Weights of a small GPT-style language model, trained from scratch on English Wikipedia: 9 layers, 3 heads of 64.
Each number is 50 + 12 x the weight over its row's rms, rounded and kept within 0 to 99. Layers, rows and columns count from 0. The size before them is the row's rms in percent of the matrix's.

# gate: layer 2 MLP gate, 512x192, rms 0.0926, rows 202-218, columns 0-63
# up: layer 2 MLP up, 512x192, rms 0.0896, rows 202-217, columns 0-63
# down: layer 2 MLP down (transposed), 512x192, rms 0.0899, rows 202-217, columns 0-63
gate202 100:57 46 53 57 21 40 60 47 27 67 47 64 21 51 41 80 47 60 47 52 48 38 38 44 76 66 45 64 56 40 64 61 32 44 53 56 52 59 27 43 39 41 45 42 68 27 53 58 47 47 49 49 46 45 60 75 54 71 16 40 30 69 41 47
up202 106:39 46 62 43 41 40 53 37 41 40 29 62 41 67 43 53 57 26 59 39 50 64 38 67 43 51 62 48 21 44 47 41 38 47 40 51 45 56 60 54 53 54 51 32 38 57 34 48 38 47 37 51 37 29 45 83 41 41 25 56 43 76 61 51
down202 103:58 43 49 43 62 36 56 83 81 59 53 36 52 45 53 54 65 60 25 58 41 60 67 46 50 56 41 32 58 60 54 43 64 81 52 40 58 39 36 64 41 52 47 65 38 47 41 56 58 44 55 62 47 41 59 30 49 48 99 70 60 25 56 66
gate203 097:57 55 51 37 61 49 51 51 51 55 40 43 51 60 33 35 32 61 40 29 59 49 52 79 42 29 56 62 69 48 41 44 64 58 61 44 55 53 50 57 43 51 53 44 47 47 55 56 56 48 58 61 48 55 60 66 45 53 54 64 62 74 49 51
up203 102:43 43 52 45 45 52 63 56 43 44 39 39 46 42 21 46 61 64 52 57 47 37 50 35 59 71 67 65 53 57 64 73 36 39 35 41 34 65 42 57 59 63 45 31 59 56 50 61 53 47 57 58 38 28 50 31 46 57 32 44 52 63 49 66
down203 104:57 39 37 61 43 52 27 45 48 54 48 46 56 84 57 41 47 44 47 62 63 29 29 86 83 28 50 39 54 23 33 55 62 74 50 46 56 52 41 27 55 46 31 51 49 51 44 51 36 54 59 52 56 43 55 30 39 42 35 60 40 29 78 55
gate204 093:54 60 61 45 31 47 61 21 40 61 62 53 40 61 73 48 76 55 58 67 49 37 38 41 56 74 67 58 56 45 52 46 36 73 54 57 65 45 65 60 61 46 41 44 58 55 70 49 56 44 79 39 39 32 64 73 55 42 39 50 51 50 38 56
up204 096:67 54 70 37 57 56 50 49 58 59 53 60 29 44 73 47 53 68 58 51 47 43 72 41 47 55 49 55 57 53 32 57 83 51 56 37 26 45 59 48 74 69 41 52 63 70 65 60 59 46 52 57 54 46 44 37 55 30 71 32 44 60 43 33
down204 099:51 68 42 49 43 46 59 27 77 62 45 38 57 57 51 50 66 53 41 63 45 54 44 25 52 59 50 56 72 05 42 59 59 43 48 46 46 78 58 50 54 39 41 44 63 50 58 64 65 56 63 41 52 54 45 72 57 48 31 53 45 47 53 57
gate205 102:57 50 47 32 55 34 46 54 31 53 42 25 27 46 54 47 35 40 57 40 72 55 51 42 49 61 38 37 52 68 58 47 77 52 45 43 44 50 57 52 52 59 51 74 60 63 61 58 55 39 59 44 59 37 40 40 35 54 58 27 51 37 41 63
up205 101:47 23 50 65 47 48 50 55 80 40 39 52 49 55 43 54 64 36 51 32 56 37 49 59 53 49 58 36 34 47 38 33 42 58 25 48 53 48 68 81 55 37 48 32 38 38 51 26 57 33 63 38 40 54 52 52 77 48 34 48 38 63 55 48
down205 099:53 60 47 53 48 35 63 62 55 66 45 45 59 54 38 60 53 56 36 55 56 49 83 55 45 61 37 25 59 60 62 62 37 35 59 67 70 35 40 35 64 39 48 46 52 56 51 44 39 59 32 57 56 50 55 54 40 85 54 34 36 48 52 69
gate206 098:40 46 43 38 55 37 62 41 31 53 52 72 42 67 77 59 53 46 57 46 63 45 48 56 45 66 77 48 64 58 35 48 67 35 24 56 44 29 37 38 70 63 53 46 54 54 56 53 50 66 62 47 51 64 50 49 40 32 36 28 23 45 63 59
up206 103:35 61 40 49 51 68 65 42 42 57 44 63 27 40 47 44 34 66 44 72 65 68 54 46 38 69 53 66 58 61 55 22 42 46 56 45 60 77 70 47 38 60 54 59 23 76 22 50 30 48 53 48 46 42 61 42 44 45 61 41 54 63 43 28
down206 102:54 55 51 46 39 53 48 29 35 59 56 42 20 59 62 55 38 47 40 46 48 57 51 53 59 50 36 60 50 79 59 59 61 37 51 43 45 66 45 41 54 69 57 56 57 58 48 57 39 63 48 51 31 40 45 55 29 41 42 54 82 63 60 53
gate207 102:59 56 39 47 56 80 41 57 52 16 60 61 49 59 70 53 29 62 35 40 42 47 48 34 37 44 46 27 38 40 61 47 62 33 41 58 34 37 46 25 36 43 19 66 44 57 54 56 64 44 54 32 37 52 63 48 40 29 48 40 49 48 59 46
up207 105:65 52 54 32 46 56 63 33 38 52 70 34 44 57 61 58 39 49 55 27 34 43 42 38 45 50 48 38 47 45 46 27 46 72 38 62 65 62 50 53 40 40 45 43 42 48 43 54 61 31 63 61 50 57 60 52 61 53 61 66 44 34 59 42
down207 103:43 26 42 42 30 57 67 56 61 43 59 45 36 46 43 61 40 44 48 49 43 57 48 34 41 52 39 53 50 58 45 52 10 69 56 39 58 65 44 50 75 56 53 51 60 43 48 40 20 58 56 55 51 61 37 37 59 32 51 28 65 59 25 47
gate208 103:63 60 37 47 62 42 66 46 56 63 38 53 51 47 65 62 50 42 28 55 71 53 69 44 41 67 62 54 52 69 43 65 49 49 62 35 46 53 39 46 61 66 55 52 33 35 63 68 37 53 60 23 39 40 60 53 41 38 46 39 34 71 65 31
up208 111:57 62 38 40 57 33 49 54 65 52 34 71 67 38 44 33 30 60 43 44 41 35 46 42 69 46 52 31 68 58 48 72 46 50 75 44 28 68 43 42 45 48 50 39 52 54 61 50 52 22 53 38 47 53 54 46 42 67 55 45 47 54 48 28
down208 099:52 47 45 49 60 57 62 43 65 64 50 47 49 54 51 44 51 49 48 36 59 65 54 31 46 65 37 27 53 19 47 68 67 57 54 63 54 68 32 19 61 47 42 57 37 53 47 66 46 59 53 31 37 54 51 46 73 61 51 38 17 64 68 56
gate209 098:29 74 49 38 55 46 26 64 61 56 56 60 24 49 46 53 66 50 50 52 40 72 53 45 43 51 67 41 48 50 42 62 43 50 52 45 48 37 40 57 52 49 35 54 55 33 49 50 22 39 42 48 32 43 32 41 48 60 45 45 51 55 49 55
up209 097:60 48 32 29 53 60 41 36 44 33 44 46 29 49 49 54 52 38 42 38 47 86 39 39 36 67 45 43 60 53 44 67 52 58 72 35 53 39 31 54 51 43 45 40 37 30 42 40 38 39 60 52 32 53 38 56 49 41 64 57 68 49 57 51
down209 098:54 39 56 34 54 58 48 61 35 63 40 24 56 55 43 65 49 47 71 58 50 66 41 29 61 43 55 52 43 32 53 64 45 68 43 48 50 51 49 30 68 30 32 56 47 56 38 38 64 29 61 51 52 52 28 27 39 44 54 69 62 60 60 54
gate210 099:57 56 43 60 39 54 46 36 44 65 55 69 50 43 64 36 68 38 22 66 37 48 62 48 56 55 36 27 48 58 45 54 60 66 41 60 37 44 25 66 53 49 67 67 54 51 60 55 59 60 54 50 53 42 61 43 41 56 59 53 55 53 66 40
up210 105:41 61 66 60 30 41 66 42 48 38 31 34 53 53 49 61 42 43 42 32 45 38 60 51 68 49 70 50 35 56 47 59 24 39 47 42 52 47 41 47 33 47 57 42 50 56 45 38 52 48 30 76 36 28 58 48 47 23 56 46 50 64 59 56
down210 103:59 47 45 38 41 54 51 29 50 33 43 53 54 49 47 58 55 55 49 46 58 36 40 40 46 51 30 59 64 76 76 62 76 24 42 39 45 52 48 55 61 64 66 56 53 66 36 54 55 57 72 36 37 51 51 39 43 38 69 40 52 41 56 34
gate211 102:69 53 63 41 55 35 52 67 48 35 42 41 53 75 36 72 46 60 45 59 38 57 56 67 38 35 64 56 59 59 39 49 51 59 58 53 65 45 46 36 51 51 71 35 60 56 73 46 46 56 52 47 71 69 60 66 41 42 54 45 49 42 58 47
up211 100:44 33 48 40 54 31 42 57 47 49 53 49 52 44 55 55 36 33 44 48 50 39 60 58 46 51 35 59 44 72 48 51 48 36 56 48 39 51 37 55 31 65 64 61 33 54 46 75 68 28 51 52 47 63 45 64 55 53 41 56 72 56 60 31
down211 100:36 62 63 54 57 43 58 60 48 26 52 51 27 39 44 43 51 41 44 61 53 36 45 42 21 57 36 39 51 80 51 59 47 36 44 62 36 63 57 61 39 60 62 56 50 37 42 36 59 51 54 45 38 49 44 50 52 28 30 50 78 40 48 38
gate212 100:55 53 66 43 43 45 45 31 71 54 58 34 61 60 47 65 35 39 31 29 35 63 34 59 61 48 35 39 51 49 63 35 65 56 42 53 58 33 48 34 53 43 52 66 67 57 66 56 25 51 46 49 45 37 47 49 53 63 51 53 56 56 65 37
up212 099:46 44 78 58 33 52 56 44 56 59 50 32 47 61 70 65 28 59 57 51 27 55 43 74 72 54 34 55 55 25 58 35 58 50 46 39 43 53 63 34 48 49 26 61 62 63 36 61 56 52 48 38 50 58 46 63 64 54 55 54 32 56 61 34
down212 101:18 52 41 48 48 55 38 40 64 61 62 09 60 66 47 68 55 55 43 54 57 51 70 50 52 41 61 46 62 04 53 65 41 79 52 59 56 44 62 56 36 49 64 49 48 60 64 52 77 57 65 66 47 61 38 50 59 41 69 60 42 74 44 44
gate213 098:31 49 57 44 61 55 46 67 25 54 58 56 39 52 68 41 60 46 27 51 60 42 45 73 58 33 59 41 58 56 45 44 35 38 73 53 41 46 28 54 63 47 76 64 57 35 38 58 25 57 39 57 53 43 66 59 34 46 63 58 63 57 47 51
up213 098:65 49 47 46 34 64 50 63 74 38 54 59 37 40 48 46 39 56 58 56 61 74 67 38 31 65 57 62 54 49 58 52 40 52 45 32 50 28 54 53 34 49 45 58 46 38 43 60 50 58 60 61 45 46 66 67 41 31 48 40 46 41 72 25
down213 097:60 38 46 70 48 51 51 45 66 33 44 70 41 39 41 21 56 36 37 45 39 78 49 49 49 71 52 44 48 62 44 64 58 19 67 68 50 41 54 65 38 56 62 35 41 56 68 51 49 62 55 56 54 43 78 44 34 47 46 53 55 53 69 56
gate214 099:71 70 58 56 69 53 64 45 39 21 64 39 51 57 76 37 57 54 58 70 56 62 58 47 66 51 50 70 45 67 56 65 45 66 43 59 59 51 50 57 71 49 47 50 37 40 77 38 46 37 50 51 36 53 36 56 57 50 40 47 55 46 52 61
up214 098:53 57 54 59 39 57 43 23 38 48 43 45 51 44 54 61 50 53 48 80 67 41 35 54 41 57 58 51 33 62 49 59 59 53 58 36 36 77 51 60 53 44 46 39 53 48 63 45 55 34 55 62 79 67 41 44 49 40 46 49 51 59 42 37
down214 102:61 61 47 39 38 71 46 28 51 40 50 16 38 51 68 39 41 32 53 57 42 47 56 52 35 65 52 42 61 28 57 37 69 75 56 59 56 60 45 77 51 38 41 33 44 32 55 55 51 56 41 57 47 46 61 59 49 49 71 41 34 49 53 55
gate215 096:59 51 41 51 69 50 50 37 55 59 54 77 54 53 48 62 47 47 57 51 48 70 58 54 68 57 44 41 58 62 46 42 62 43 53 49 48 46 46 70 64 36 36 60 60 60 42 72 66 65 57 25 55 47 46 38 54 24 49 41 67 61 41 57
up215 101:58 53 44 38 41 57 43 38 41 49 52 43 68 71 34 46 45 54 64 59 62 64 66 50 36 55 59 56 51 61 38 56 31 64 45 72 53 56 70 51 65 70 54 34 51 29 55 50 60 45 55 53 37 65 49 44 38 43 63 56 57 55 52 56
down215 103:54 53 47 45 64 43 56 52 40 44 29 48 46 65 49 51 34 52 33 35 54 57 64 43 45 59 45 30 49 45 46 50 61 31 31 57 64 66 50 61 46 74 56 33 48 36 49 43 72 38 43 35 44 60 48 47 50 53 61 51 53 54 49 43
gate216 102:63 67 43 51 43 48 53 42 68 25 52 38 66 56 40 56 42 41 58 66 49 50 41 36 63 62 53 53 61 59 40 56 51 47 54 51 43 37 76 65 50 60 36 36 34 58 39 75 35 57 49 54 46 59 44 56 39 39 51 38 51 53 57 50
up216 101:56 53 54 15 47 50 37 57 47 56 36 38 62 47 50 54 57 41 57 69 56 51 45 50 46 49 58 46 79 56 42 57 62 39 58 59 62 41 46 56 65 57 60 33 62 44 72 44 61 62 44 39 58 51 48 47 64 66 51 49 24 37 39 53
down216 102:44 49 62 53 64 47 57 55 69 55 39 44 69 65 50 22 59 55 46 70 44 51 48 78 57 64 32 58 58 62 43 30 45 37 24 47 64 58 47 55 41 53 31 67 50 48 54 69 30 51 51 39 42 62 32 64 43 51 66 56 68 49 45 35
gate217 099:42 54 62 57 67 47 21 60 31 54 49 68 57 65 31 51 63 48 48 72 37 67 50 40 67 50 53 54 62 57 54 58 42 42 49 61 18 46 70 64 51 30 66 33 37 38 61 57 48 56 74 43 70 16 52 42 43 36 45 39 62 43 36 58
up217 099:47 50 41 42 36 37 55 61 46 45 49 59 36 50 55 68 40 36 60 55 42 29 55 49 30 48 26 48 49 57 39 68 47 60 52 27 40 63 39 42 47 62 47 58 54 31 44 43 65 56 40 46 41 65 31 29 62 59 51 68 53 43 46 36
down217 098:65 45 38 54 42 59 64 41 39 54 54 49 46 66 74 32 59 54 48 52 54 49 54 67 39 38 34 24 50 76 37 56 50 45 56 40 53 56 58 74 37 62 63 67 65 65 56 50 24 48 47 56 19 58 43 48 27 32 41 47 44 35 41 43
gate218 098:46 46 52 57 71 63 48 55 41 53 40 42 42 39 51 56 37 63 36 49 46 51 36 66 56 54 56 62 61 55 50 61 68 66 36 59 65 46 46 53 65 52 69 47 73 50 44 50 37 36 52 39 37 39 66 66 40 59 61 39 32 50 48 40